Weights of a small transformer language model.
Size: 6 heads of 64, vocabulary 12275.
Each number is 50 + 10 x the weight over the matrix's rms, rounded and kept within 0 to 99. Layers, rows and columns count from 0.

# layer 3 attention value, 384x384, rms 0.157, rows 0-108, columns 64-127
59 65 53 37 69 58 71 35 74 25 42 65 35 58 47 43 56 35 72 51 58 52 46 54 55 54 34 34 29 59 53 69 57 55 36 47 29 38 54 51 64 46 39 44 47 39 50 55 41 51 53 38 54 61 57 35 43 50 58 61 56 47 52 55
28 65 48 43 81 52 41 72 46 73 47 57 42 46 53 47 63 45 50 47 71 70 52 53 45 39 59 53 56 48 44 46 49 61 48 40 35 75 53 54 61 37 44 67 48 39 43 37 49 56 56 56 15 47 68 41 41 29 60 81 59 45 46 37
59 34 54 34 53 81 26 23 38 34 45 45 45 36 53 71 30 39 69 43 29 51 57 38 43 34 47 70 60 62 50 39 54 48 56 54 35 38 26 64 40 45 55 48 38 68 53 40 62 50 45 48 51 50 59 79 53 51 68 75 53 25 42 67
31 58 47 56 28 59 47 51 53 18 54 67 46 51 50 24 41 59 69 35 51 55 33 41 50 45 52 56 46 62 30 42 43 53 43 65 48 36 60 30 54 52 46 43 43 61 39 54 30 33 47 26 66 47 64 56 73 56 73 38 40 22 48 60
26 48 44 56 46 57 47 68 48 36 41 74 55 42 57 50 73 33 49 62 34 45 37 50 51 53 29 27 59 43 55 58 46 32 66 49 31 48 60 28 56 58 55 33 22 54 48 26 77 50 29 46 57 73 56 35 62 56 60 43 44 69 31 48
52 47 51 38 67 46 55 47 46 50 36 53 69 43 55 52 59 55 56 47 45 59 46 54 58 51 53 52 57 31 82 41 35 45 49 53 68 58 56 66 55 56 46 59 65 40 49 49 47 44 43 49 50 26 44 60 74 48 35 46 58 50 47 33
40 54 62 29 52 56 47 45 56 62 73 35 57 40 51 62 48 69 48 34 53 24 37 72 45 61 68 47 62 50 49 36 59 58 50 50 63 60 41 54 63 67 59 63 50 26 30 39 32 62 45 44 43 35 61 48 42 56 70 63 30 09 62 28
65 50 44 59 52 42 43 35 55 50 57 61 48 38 57 44 59 66 59 46 42 50 54 61 44 55 33 39 50 64 56 49 53 65 70 58 33 43 54 57 43 49 55 44 58 44 47 37 61 65 48 52 46 62 26 55 69 29 42 46 61 60 42 53
52 47 53 38 51 65 44 74 39 55 57 28 54 64 46 52 61 66 53 54 51 61 60 45 60 55 50 60 65 23 45 52 50 45 46 49 50 42 41 42 54 56 57 58 38 34 52 61 31 45 60 52 41 38 36 50 68 51 53 62 34 62 52 63
39 56 76 45 57 63 64 50 61 50 56 43 54 42 40 27 55 56 48 52 50 46 46 62 38 26 67 47 63 62 65 35 58 55 48 59 88 48 32 62 30 42 41 33 58 42 59 39 44 84 51 50 39 58 50 63 39 49 55 45 43 56 40 52
47 40 71 44 70 34 44 51 46 33 49 53 39 73 49 27 75 69 72 49 47 41 43 44 41 49 46 32 43 45 54 28 50 53 45 39 61 51 29 59 48 52 17 23 49 50 40 60 28 49 59 32 56 82 27 36 61 54 61 52 38 36 30 51
39 52 38 46 56 34 53 49 41 42 67 69 40 53 50 34 48 46 53 59 50 51 36 47 48 47 32 49 39 59 34 35 44 48 60 44 53 41 28 37 57 59 43 30 62 74 59 71 54 52 62 42 51 37 40 37 52 56 30 60 40 41 44 37
57 27 51 43 53 50 54 46 51 38 56 43 67 46 83 43 56 68 56 41 49 60 45 37 61 65 49 58 36 38 46 56 67 47 44 34 45 55 46 68 47 52 66 54 55 46 44 39 59 35 38 38 41 47 36 44 49 53 79 59 39 43 66 42
54 69 43 43 38 32 48 55 52 60 35 58 49 55 52 61 42 43 32 47 54 58 24 63 62 30 51 46 51 48 52 58 52 48 49 46 41 57 49 74 43 58 42 56 57 67 55 58 50 89 47 37 49 39 52 76 52 54 36 48 75 49 56 61
38 51 60 51 60 80 40 34 43 74 41 63 32 39 53 58 63 64 50 47 46 49 37 39 50 68 56 43 58 57 25 43 45 27 49 76 67 56 65 51 58 52 56 40 39 47 47 38 41 64 61 35 47 32 29 35 49 31 41 65 48 33 47 54
34 24 24 62 56 52 46 55 41 48 62 64 47 59 46 46 72 48 40 43 31 45 48 39 67 54 61 50 54 42 54 66 55 52 37 57 53 29 48 57 34 53 58 40 41 47 69 58 51 44 49 44 41 74 36 61 49 61 35 60 52 37 51 41
50 42 54 52 53 55 37 52 48 51 60 37 57 50 47 44 45 75 56 66 66 39 50 52 66 64 63 50 59 47 44 51 29 17 57 40 53 44 52 48 40 54 59 66 38 33 60 46 61 40 73 65 48 51 43 62 52 45 51 44 64 50 61 54
53 42 38 36 43 54 47 59 56 52 53 51 37 56 43 58 58 57 66 45 42 68 68 35 38 43 52 45 52 46 57 74 57 57 37 41 62 54 56 36 59 68 60 35 81 40 37 37 20 55 60 59 38 52 76 67 42 53 69 37 52 57 55 55
49 77 53 55 49 48 42 66 60 45 49 38 40 46 51 54 51 58 49 27 32 53 46 31 39 64 32 56 66 52 63 46 56 42 36 43 60 69 61 78 44 55 21 37 41 59 43 29 54 27 57 40 44 56 55 62 45 62 41 66 51 54 52 51
38 51 68 49 61 28 41 68 67 78 55 42 48 71 56 37 50 28 31 56 43 57 56 57 77 52 60 44 59 43 60 47 49 48 50 64 49 42 70 53 41 50 70 31 54 48 61 51 58 61 48 41 44 48 64 36 36 42 55 51 28 63 56 44
65 80 59 77 59 39 60 56 44 33 26 52 29 51 47 53 55 55 40 60 33 46 50 34 36 60 60 53 48 58 86 67 51 56 54 50 47 51 58 25 73 41 53 46 52 69 45 45 58 69 50 40 37 59 23 65 53 72 50 54 75 55 45 80
49 51 60 50 55 52 37 41 62 45 50 34 29 46 46 46 52 37 42 54 39 75 21 53 48 59 26 45 53 65 59 51 51 62 57 59 51 57 38 64 52 53 49 74 37 39 55 32 36 76 59 65 49 28 40 50 38 60 34 37 46 59 28 27
43 43 35 59 39 51 59 66 40 59 55 46 36 39 64 40 67 47 43 61 65 62 48 51 33 44 58 51 32 48 57 52 42 62 62 51 67 58 58 63 49 54 26 80 48 56 49 54 52 54 35 68 51 42 53 51 61 60 73 44 17 36 37 64
51 56 55 26 75 53 41 50 44 53 56 57 24 70 46 49 46 56 69 68 38 31 28 37 48 39 39 33 52 40 39 51 54 34 59 46 62 46 39 66 30 38 52 48 30 46 41 42 63 40 52 60 56 43 67 57 51 62 54 43 30 54 61 39
29 24 54 52 46 39 39 48 53 46 58 46 32 41 55 47 54 47 62 51 59 54 49 67 55 39 50 37 47 48 50 46 48 51 60 32 51 62 51 55 41 48 52 60 69 46 59 20 61 32 39 39 80 53 66 66 50 46 45 42 59 55 52 42
31 51 41 68 51 59 60 44 28 61 41 32 57 48 84 51 24 48 65 39 46 48 50 48 52 39 63 51 55 39 50 62 34 70 52 48 18 54 47 45 57 57 55 49 49 62 32 49 65 54 64 58 25 60 66 38 49 44 53 51 43 70 54 48
45 41 50 59 51 49 55 50 63 54 58 69 49 53 63 46 72 44 36 31 57 38 55 61 61 51 55 65 45 49 52 31 59 48 56 72 81 43 37 80 66 42 44 48 54 60 63 51 37 34 39 81 51 55 46 24 44 50 67 50 28 48 65 59
42 63 60 50 56 63 42 39 38 45 42 42 43 50 46 57 27 51 77 47 52 50 41 63 42 64 52 51 69 39 43 38 39 66 59 50 60 64 40 52 47 51 42 55 59 49 38 55 48 45 49 52 49 49 37 70 49 58 68 48 53 36 46 57
33 38 47 45 65 50 43 51 47 50 58 61 47 29 32 60 62 52 69 42 55 80 68 24 69 64 69 65 43 78 45 32 55 43 56 43 52 63 61 55 64 32 41 62 53 56 37 52 52 32 55 37 60 66 54 56 40 61 67 51 52 51 54 48
46 53 43 71 65 54 41 52 49 56 54 62 32 49 65 49 40 59 36 66 58 33 48 37 73 48 63 37 61 56 32 46 66 48 50 68 22 58 66 62 40 40 44 40 43 69 48 40 48 67 67 52 58 70 29 55 51 44 48 47 49 50 57 41
56 52 55 55 30 75 65 56 48 41 46 44 60 48 81 72 61 38 48 45 45 42 05 46 48 52 39 66 68 33 59 55 66 34 35 48 45 46 50 18 50 54 52 66 59 51 48 45 49 46 28 83 60 49 61 53 51 59 41 50 52 61 44 66
48 65 50 47 47 61 40 64 55 35 40 33 32 27 27 41 66 49 61 71 38 47 49 52 37 44 43 51 50 37 70 54 49 19 67 56 73 62 85 27 55 48 58 22 51 53 59 48 59 36 34 44 40 46 50 61 71 27 37 38 61 39 58 48
57 44 68 53 65 49 60 66 57 53 46 48 42 31 39 50 54 35 65 27 54 43 55 50 64 22 55 41 72 35 48 55 39 61 56 35 36 53 69 41 42 49 49 31 46 65 34 69 37 31 46 27 41 54 55 39 43 82 59 55 42 29 51 61
52 45 26 57 63 50 41 50 49 52 34 54 54 59 40 68 33 41 46 63 47 51 54 44 47 36 22 70 44 35 38 60 52 59 58 54 78 59 54 30 44 52 45 59 36 81 67 12 40 64 42 50 46 55 53 54 33 54 51 40 37 57 59 48
66 73 54 58 47 53 56 49 40 67 59 46 47 35 52 49 56 51 73 56 52 48 48 64 42 46 76 34 44 41 49 52 50 45 37 57 42 30 38 47 61 41 61 61 59 45 29 53 55 50 39 33 46 52 52 54 38 45 63 60 70 43 47 50
59 47 58 52 43 49 38 43 43 57 72 32 48 36 44 72 51 47 35 56 59 37 67 31 49 55 65 47 57 22 42 60 46 58 36 44 42 50 55 43 46 54 60 52 62 40 61 62 32 58 53 19 36 52 44 50 42 56 58 56 27 24 48 32
41 11 34 44 48 52 43 56 62 38 56 50 41 47 39 39 56 58 65 40 39 65 39 53 49 61 68 49 45 52 49 16 55 74 57 52 22 41 15 61 29 45 48 29 59 66 51 61 35 29 07 55 38 54 54 48 46 42 59 46 57 43 37 46
58 39 57 55 53 21 65 37 44 51 50 47 59 65 53 50 58 41 64 56 29 44 48 63 47 70 37 60 49 61 58 63 37 58 54 56 37 39 68 37 33 51 60 54 42 56 46 50 52 77 46 47 61 70 19 42 34 48 47 52 30 48 38 56
56 69 42 64 42 38 46 63 60 75 57 47 56 47 55 38 33 55 49 34 70 67 47 41 40 50 46 55 56 47 38 35 56 68 48 49 49 56 50 35 39 45 37 56 75 52 48 37 63 31 59 27 28 57 31 63 63 79 53 55 56 27 41 36
53 58 60 63 64 38 55 54 40 55 47 69 60 54 43 52 51 56 43 41 48 52 34 54 60 29 53 39 45 46 44 54 34 61 41 38 49 59 40 64 56 66 58 57 48 55 41 47 53 61 52 53 50 34 69 43 54 41 65 44 44 42 42 42
44 49 64 47 45 39 49 56 32 63 54 59 48 42 49 46 43 60 41 44 32 37 37 40 44 56 47 62 47 58 39 50 58 27 26 23 29 53 64 57 48 45 55 39 44 47 61 65 74 28 38 72 71 47 60 45 33 62 58 53 62 48 39 52
73 59 39 47 46 46 56 40 66 55 34 48 56 48 45 50 52 50 58 53 72 55 38 56 49 49 53 21 76 56 62 52 59 52 55 60 58 61 54 39 49 61 56 50 61 56 40 27 50 30 55 42 47 35 62 51 41 44 40 62 56 35 42 63
48 70 35 43 73 58 59 54 50 38 53 48 27 63 32 71 52 46 44 63 47 48 56 47 54 47 47 58 52 57 60 49 31 62 47 58 52 45 45 57 46 65 59 42 47 53 64 52 40 63 66 51 48 43 44 73 58 55 67 74 66 53 69 54
58 60 56 36 56 58 49 59 71 38 62 31 46 68 49 52 49 57 68 56 33 65 52 65 61 73 76 65 51 62 50 44 48 46 67 50 61 30 61 47 56 53 49 34 49 48 54 58 55 63 67 60 49 20 38 51 57 62 55 52 45 40 47 38
54 48 43 43 68 58 58 62 58 49 63 66 48 52 49 40 51 45 47 39 40 45 41 57 44 38 47 60 49 42 77 42 53 40 71 52 50 51 53 57 31 54 67 45 37 55 62 45 48 28 40 79 49 42 46 45 36 59 54 32 46 33 63 51
58 46 51 37 41 76 51 35 46 40 60 49 55 59 41 49 31 49 44 73 56 47 45 34 57 48 57 48 60 39 54 45 70 64 49 50 34 47 49 35 46 42 68 61 52 42 43 60 46 46 43 48 48 44 48 44 50 67 40 40 52 56 60 53
49 20 64 57 51 48 44 61 38 63 51 51 30 50 59 61 55 57 42 40 48 56 60 55 67 32 48 50 38 50 53 59 49 63 43 51 65 42 58 46 65 48 35 69 39 42 37 38 45 43 49 40 28 54 51 43 52 74 55 39 53 54 49 56
54 49 44 58 33 33 46 41 44 42 42 47 41 45 54 43 15 52 59 47 31 43 55 64 62 62 46 39 66 61 37 56 64 41 49 52 39 46 71 43 49 43 48 47 61 42 51 37 43 53 48 47 34 58 37 48 44 56 56 39 11 59 53 57
50 66 54 47 25 52 43 48 55 41 59 69 40 19 30 57 57 46 69 41 57 52 51 68 36 72 73 66 55 29 49 61 53 54 70 53 47 44 56 55 51 70 56 55 42 72 65 52 31 50 51 57 53 37 42 58 50 48 59 59 39 52 45 42
38 37 48 70 61 52 65 49 40 63 29 61 62 39 36 41 46 49 48 46 41 77 43 57 42 51 74 38 48 44 39 53 70 59 44 76 49 50 46 65 52 49 54 52 36 38 46 38 47 47 40 44 55 49 51 61 59 71 53 47 41 56 60 36
49 64 31 45 42 39 66 41 36 49 56 44 60 48 71 37 56 33 73 56 33 36 31 37 58 74 60 31 39 59 45 65 39 46 37 49 46 33 33 60 61 43 42 50 46 58 50 53 67 54 47 15 53 66 31 52 48 31 60 60 59 57 53 40
43 64 46 64 48 32 41 39 51 44 53 49 49 53 62 31 34 50 66 63 48 41 44 38 64 31 60 41 38 62 55 41 42 64 40 47 45 54 51 62 57 55 64 54 54 50 44 54 58 82 61 48 50 56 62 46 18 45 48 49 40 50 46 43
64 37 49 47 61 60 47 48 08 46 46 41 38 29 47 40 24 56 53 47 57 60 34 17 58 41 45 43 46 47 50 65 45 54 56 58 45 45 56 49 57 44 54 75 52 64 52 45 50 60 63 37 50 66 60 44 35 47 53 58 39 30 41 59
57 53 64 32 38 72 42 33 72 48 60 67 59 48 44 65 42 42 66 49 39 56 35 26 50 50 40 62 59 51 60 44 38 33 47 61 48 35 56 64 42 48 54 64 63 61 43 62 58 41 39 41 39 59 49 51 33 54 40 28 51 38 46 42
68 45 40 30 36 54 40 46 41 61 68 54 55 52 43 34 61 55 44 21 34 50 45 36 54 70 36 63 32 51 55 48 40 86 54 59 13 53 32 57 52 49 58 41 55 51 62 18 60 58 57 66 50 36 46 48 42 81 37 41 58 52 59 60
50 52 52 40 63 54 56 60 64 59 37 53 50 61 44 62 56 46 47 61 36 42 54 48 55 41 47 42 50 60 50 57 43 48 39 45 71 40 51 64 50 38 42 47 70 49 65 51 62 81 35 58 35 45 47 47 60 69 52 36 42 42 51 15
54 58 83 50 54 46 51 45 60 49 53 38 75 50 55 53 71 53 62 46 51 51 30 79 51 50 37 58 59 38 59 59 67 59 56 58 31 45 38 45 47 50 70 57 59 45 38 41 30 58 70 45 35 49 48 49 61 46 13 51 51 43 48 52
69 56 80 55 43 48 54 29 50 39 30 58 52 48 53 56 51 66 40 51 59 15 57 48 47 49 52 60 36 54 33 33 40 56 50 62 70 64 46 49 49 65 54 48 50 65 51 60 30 41 65 54 61 46 56 56 55 38 65 45 40 31 48 52
47 55 50 57 53 60 45 45 37 42 64 58 56 58 55 48 32 57 39 33 64 63 61 35 66 36 65 37 56 31 38 48 43 66 56 54 63 43 72 84 58 61 46 42 70 43 40 37 39 36 59 52 47 54 18 70 47 44 38 81 44 75 60 54
49 48 43 32 51 44 72 39 58 53 53 48 52 57 56 48 57 47 39 53 52 46 46 51 35 68 48 54 43 46 58 35 47 38 38 68 45 37 69 57 47 72 57 55 76 41 44 39 46 32 48 39 52 46 62 58 54 33 39 47 77 44 64 42
51 36 54 48 46 87 47 38 34 55 40 47 40 45 49 49 52 43 48 65 41 56 73 48 53 50 46 29 71 54 48 48 51 56 61 67 58 55 56 54 35 58 61 31 48 56 46 57 68 57 32 55 34 55 59 45 68 43 44 62 39 50 41 39
48 55 49 64 25 43 34 39 58 49 35 68 43 60 47 63 37 33 46 42 66 42 38 44 53 49 70 31 66 34 52 49 35 69 51 42 50 47 66 56 61 51 29 40 54 30 62 60 55 58 56 57 53 48 61 52 44 73 58 65 53 37 45 70
53 37 50 65 36 45 55 48 52 56 25 50 38 41 64 48 35 40 39 51 57 48 48 53 34 51 65 68 15 67 46 36 46 58 35 62 56 57 48 70 47 43 54 33 28 34 40 64 71 31 26 65 67 70 59 56 57 33 52 46 54 39 47 59
70 63 30 35 46 42 45 55 31 55 65 46 50 32 43 41 54 57 45 50 49 47 54 34 50 42 48 47 21 37 60 53 74 41 66 48 44 65 56 60 48 48 61 61 57 60 13 46 65 49 56 50 52 48 38 44 37 44 53 68 47 23 54 55
46 50 54 47 42 63 43 54 51 58 56 61 48 41 29 48 26 52 63 56 32 56 42 52 52 34 64 50 56 63 40 48 54 44 43 51 46 42 42 50 37 42 57 56 52 52 55 38 46 65 50 47 61 48 46 61 49 51 48 54 41 61 55 56
44 50 46 59 54 50 61 61 57 56 58 46 63 53 57 34 62 55 48 58 50 34 48 29 52 54 47 54 54 51 55 66 39 53 53 60 54 49 67 35 36 54 58 53 37 49 46 56 42 50 47 63 57 52 52 54 65 26 47 41 57 37 54 40
51 46 56 40 41 40 53 44 40 38 38 36 55 46 47 53 62 55 59 59 72 47 57 35 52 64 56 51 56 29 40 64 51 57 52 29 60 36 46 63 45 39 39 42 55 43 52 59 49 50 42 55 41 43 44 62 46 44 51 41 59 52 35 55
29 51 62 52 52 55 60 29 50 35 63 48 58 49 58 49 46 58 45 39 47 51 51 51 48 59 43 54 57 46 36 54 60 48 71 47 61 42 61 62 64 63 59 52 54 66 37 58 50 48 54 35 47 68 49 72 45 46 60 55 51 53 52 52
37 46 36 49 52 50 19 34 39 38 44 57 54 37 77 53 52 37 54 56 54 40 52 42 50 42 68 58 65 64 66 34 50 34 45 49 52 45 58 51 52 46 46 51 50 54 47 63 55 57 58 37 60 67 52 56 45 52 53 57 72 56 34 59
37 51 48 62 54 41 33 56 62 58 49 53 51 42 53 43 56 47 29 63 51 33 44 45 53 61 55 53 68 55 55 50 40 40 60 48 50 58 44 68 45 69 57 52 50 47 51 37 44 54 62 59 55 51 52 64 46 54 52 70 57 40 53 50
52 38 45 60 51 41 63 55 50 63 48 53 37 30 42 54 45 47 41 55 39 64 37 43 43 43 42 57 51 41 64 49 69 50 50 68 48 43 25 44 40 40 42 55 56 46 51 46 49 53 60 41 62 50 60 41 56 45 47 58 51 63 62 52
51 56 53 33 55 54 52 55 59 41 34 48 65 61 51 39 59 57 54 47 71 46 46 39 59 62 58 44 35 59 36 47 53 55 42 48 48 47 40 53 42 43 64 52 48 52 59 60 57 68 52 47 55 32 36 47 33 56 48 47 53 44 51 68
61 39 43 38 47 43 52 55 51 63 65 55 43 58 59 52 60 54 41 50 44 48 48 54 58 50 56 53 54 48 48 45 44 45 50 47 51 66 45 63 59 65 40 48 59 65 52 52 58 44 49 77 44 42 65 51 43 51 62 50 49 49 56 42
51 51 61 51 46 51 58 41 41 30 25 35 71 47 49 49 64 48 50 44 51 42 31 58 50 66 58 48 55 62 61 53 41 36 39 62 38 52 59 39 62 36 21 51 37 54 59 50 58 36 65 38 56 53 53 50 48 52 53 51 46 49 60 60
31 59 42 59 56 59 39 49 45 54 43 37 48 53 50 57 39 53 48 46 46 64 45 59 49 67 65 60 64 64 37 41 41 42 51 60 60 42 55 53 38 46 47 60 70 70 59 61 43 45 49 46 56 41 58 44 43 51 52 44 46 59 62 29
65 40 54 42 52 52 57 60 54 54 55 68 53 61 58 44 46 34 46 43 58 50 40 43 67 24 66 39 54 48 50 49 54 55 59 44 66 47 60 36 53 67 46 55 52 36 53 79 47 56 51 62 42 53 36 54 58 50 51 45 56 50 45 29
42 36 40 39 58 60 34 40 61 44 38 36 43 51 48 50 60 40 56 52 49 53 44 58 57 58 59 56 51 42 41 59 52 39 59 50 47 49 53 46 45 48 47 55 65 41 54 51 36 39 60 48 42 62 42 61 54 54 45 52 50 46 52 48
57 23 45 53 57 58 61 56 51 49 54 59 45 46 55 53 57 53 53 47 59 44 50 53 49 54 69 56 43 34 45 52 44 47 65 42 48 48 66 64 44 59 47 56 36 52 71 35 78 41 58 47 37 58 56 55 49 46 43 66 52 53 55 57
40 49 49 60 56 44 47 57 47 60 50 51 59 41 44 56 62 53 53 67 54 50 42 47 63 82 49 53 47 60 39 51 62 54 53 44 53 42 49 51 47 66 50 48 68 33 44 52 51 55 44 59 48 56 44 47 52 39 54 32 64 51 60 60
56 59 52 56 45 58 54 69 46 66 33 44 33 56 41 58 55 48 57 42 37 46 47 49 60 63 54 61 56 46 63 53 46 46 66 47 39 49 53 55 46 49 47 48 52 39 63 53 45 58 56 59 64 58 41 35 62 38 28 60 52 50 54 46
51 48 58 55 60 62 48 53 62 49 50 44 34 40 50 66 60 55 51 52 40 41 39 44 33 59 49 56 62 51 45 59 49 51 44 57 63 33 43 44 50 51 46 32 49 43 61 43 53 55 47 43 52 60 53 47 47 40 59 40 49 56 35 51
39 33 52 60 50 62 63 51 58 68 38 49 35 50 46 48 56 48 64 64 40 51 76 58 35 53 61 40 61 73 64 46 56 43 52 46 40 29 43 52 54 65 48 77 41 53 46 35 35 48 55 26 43 49 63 51 55 61 38 49 40 59 44 49
67 40 49 61 62 34 37 52 31 42 52 58 65 68 38 45 49 54 51 69 48 53 49 39 36 50 55 51 60 58 56 44 48 50 46 56 46 37 52 40 55 41 32 43 55 50 53 56 59 71 50 59 53 48 44 47 46 43 45 56 65 40 47 41
51 78 42 35 48 31 61 43 55 50 56 36 59 56 58 51 61 42 65 54 50 46 46 43 51 48 43 38 44 52 45 43 61 62 57 81 44 45 49 42 56 50 56 49 49 44 68 37 48 51 68 67 41 39 48 44 45 39 52 56 42 51 54 48
45 56 52 39 53 57 62 44 52 36 63 55 46 42 45 60 47 56 45 48 45 64 42 45 39 55 48 47 54 58 55 51 30 49 65 53 50 43 40 47 52 49 39 47 73 52 61 49 50 60 49 64 55 57 53 28 54 56 43 55 44 48 63 65
49 54 46 43 55 62 68 43 51 46 59 55 47 59 56 48 50 60 42 48 66 41 44 48 50 66 44 50 54 39 47 59 62 56 54 66 53 31 45 42 52 55 58 55 49 61 46 34 49 58 58 61 54 53 60 50 56 51 59 46 46 45 45 36
58 51 42 48 60 60 51 47 47 51 40 31 51 60 45 54 48 61 50 45 53 53 49 49 56 47 56 48 51 62 46 44 54 54 63 37 52 56 49 44 55 50 65 52 54 76 48 41 64 51 60 44 66 50 45 67 51 39 54 52 61 45 52 41
77 55 45 69 61 37 55 53 56 35 47 50 38 53 50 60 45 48 54 56 45 45 61 48 53 49 41 36 62 46 31 42 54 47 36 36 62 39 54 58 59 41 52 45 57 28 41 40 51 45 40 53 33 58 47 52 69 47 45 60 49 47 29 63
52 40 52 55 38 52 67 43 49 51 35 65 70 53 50 50 46 31 38 51 47 50 33 57 55 53 44 51 39 46 37 61 44 44 40 54 50 37 49 46 39 66 46 44 51 40 49 55 29 48 53 60 44 42 56 44 49 63 66 61 50 48 58 42
30 43 61 51 45 35 56 58 52 42 66 47 59 52 28 32 48 50 66 70 59 51 37 46 38 57 57 35 32 52 47 57 40 47 64 54 53 54 58 48 46 48 64 51 40 53 48 51 53 39 53 51 60 52 42 59 71 51 49 48 40 48 45 55
58 45 66 50 53 55 48 70 47 48 64 58 62 58 48 54 53 47 50 57 55 55 41 67 50 50 71 53 46 45 67 47 55 35 56 28 51 47 47 41 65 43 59 41 47 48 51 47 47 50 52 70 50 41 49 65 49 50 49 46 54 64 52 40
58 59 50 46 42 60 37 58 52 51 54 54 60 45 39 46 60 45 53 62 61 51 44 47 52 46 62 44 47 47 43 40 54 51 53 55 36 38 46 65 61 57 47 75 59 44 57 57 48 47 59 38 56 48 49 33 52 44 38 48 47 52 49 38
44 46 32 41 36 56 49 52 51 37 39 40 44 43 44 47 50 46 51 36 61 43 58 49 44 41 47 41 48 45 59 63 42 42 66 54 39 50 59 40 64 64 50 43 61 43 43 50 60 24 49 55 39 37 54 58 59 44 60 45 47 61 54 43
60 59 64 53 58 47 52 53 44 47 57 64 42 61 51 50 57 47 49 64 36 45 48 46 48 27 53 53 56 57 53 60 67 57 55 51 40 54 41 40 44 52 59 55 58 26 65 48 57 38 50 41 57 54 49 54 56 50 44 57 54 43 47 54
45 59 28 46 62 42 38 54 56 47 53 57 56 46 64 36 38 46 57 37 56 62 55 48 48 42 51 58 46 53 62 52 44 49 54 63 46 37 47 39 51 64 54 43 54 40 49 49 48 54 57 60 53 43 40 49 74 42 64 38 50 63 33 50
44 58 41 37 42 29 60 41 60 48 50 52 66 38 37 46 45 72 57 67 31 41 58 47 42 37 34 42 43 45 50 39 47 56 51 41 51 45 45 55 60 59 68 57 79 37 48 52 56 46 59 48 52 43 54 59 36 41 59 54 49 47 35 52
52 39 53 47 48 30 58 64 55 52 59 52 47 47 52 50 46 50 48 53 37 50 55 39 45 58 44 54 53 60 53 58 59 42 54 64 54 44 43 50 41 37 62 32 41 36 46 41 40 40 54 46 35 57 38 52 58 47 50 61 41 44 47 50
45 60 53 42 55 48 63 47 38 49 49 54 54 45 67 41 49 59 57 43 57 58 33 73 46 53 48 49 46 35 33 39 69 45 46 41 53 57 50 41 49 55 33 47 48 62 43 53 39 60 57 46 54 56 45 43 57 50 34 59 58 55 51 43
41 55 45 35 48 56 46 55 50 56 31 54 66 54 65 45 42 55 44 43 42 56 59 45 39 49 55 56 60 39 52 52 52 47 52 58 55 61 36 43 43 45 39 58 51 34 52 69 49 43 36 55 61 39 51 50 40 46 41 64 50 48 36 57
40 42 46 39 49 53 42 47 37 46 31 63 29 61 58 67 54 45 55 49 42 67 52 50 50 40 55 41 49 58 63 41 46 60 48 64 50 53 46 31 59 46 62 42 52 56 46 53 46 59 41 57 48 41 66 43 32 29 55 29 41 31 49 54
56 50 38 58 56 44 29 52 50 54 48 60 38 56 43 47 62 52 47 65 57 50 39 54 56 55 57 45 33 41 54 51 50 35 49 43 51 37 52 45 33 44 56 50 51 39 49 40 50 57 50 56 45 56 49 51 50 55 48 48 55 51 48 55
43 51 52 39 50 69 40 35 65 47 47 39 54 51 47 59 75 49 56 49 55 53 45 55 46 68 44 52 59 60 52 41 55 38 40 57 46 49 40 31 43 43 45 71 66 57 39 45 49 51 50 52 46 59 57 55 66 58 57 63 31 62 44 42
58 53 47 62 42 53 46 55 45 52 59 44 53 58 46 52 52 48 37 65 58 59 50 58 43 44 61 49 37 46 50 46 46 45 44 27 42 44 43 69 45 54 48 46 42 42 32 60 50 63 41 38 50 59 62 41 51 39 62 60 41 50 39 47
35 59 53 42 43 44 37 63 48 45 61 45 48 52 46 41 51 44 53 61 51 45 41 41 55 49 39 63 54 71 66 60 55 50 44 61 53 35 39 43 41 45 55 39 63 39 52 57 62 57 55 54 59 53 39 52 44 41 41 55 57 40 49 50
52 42 40 62 58 50 47 57 47 51 50 45 36 35 58 40 58 58 42 42 35 43 61 34 64 56 39 52 56 54 39 60 46 52 41 38 55 44 53 46 57 42 58 42 65 59 44 49 62 49 56 42 45 40 65 32 42 49 56 41 61 33 43 67
55 46 45 45 51 40 51 74 45 50 57 49 48 51 57 56 48 43 53 45 35 50 39 50 60 48 45 46 56 51 53 36 47 58 46 35 39 51 55 37 42 55 53 54 44 52 51 46 62 48 47 30 40 65 64 52 66 50 48 52 40 46 54 43
56 76 50 50 42 48 55 49 64 49 52 42 38 56 60 46 50 55 55 59 56 43 46 29 57 69 49 51 55 58 44 57 43 49 50 41 30 48 53 58 40 51 63 66 58 57 40 37 51 50 52 36 60 60 51 61 67 59 61 63 59 44 54 53
50 54 41 63 51 42 19 41 22 62 56 56 36 46 32 61 52 35 59 49 59 44 48 39 44 69 48 63 47 43 51 47 58 48 37 52 55 45 51 50 55 57 38 32 52 43 42 53 46 47 53 39 42 56 57 56 55 43 55 51 38 54 35 46
48 52 54 32 55 61 46 57 47 41 58 47 64 51 49 34 49 43 47 61 49 50 44 45 54 67 51 40 43 55 44 55 42 54 56 41 55 49 48 63 52 60 46 62 77 44 51 64 42 35 55 44 56 67 51 51 61 54 43 61 54 52 69 51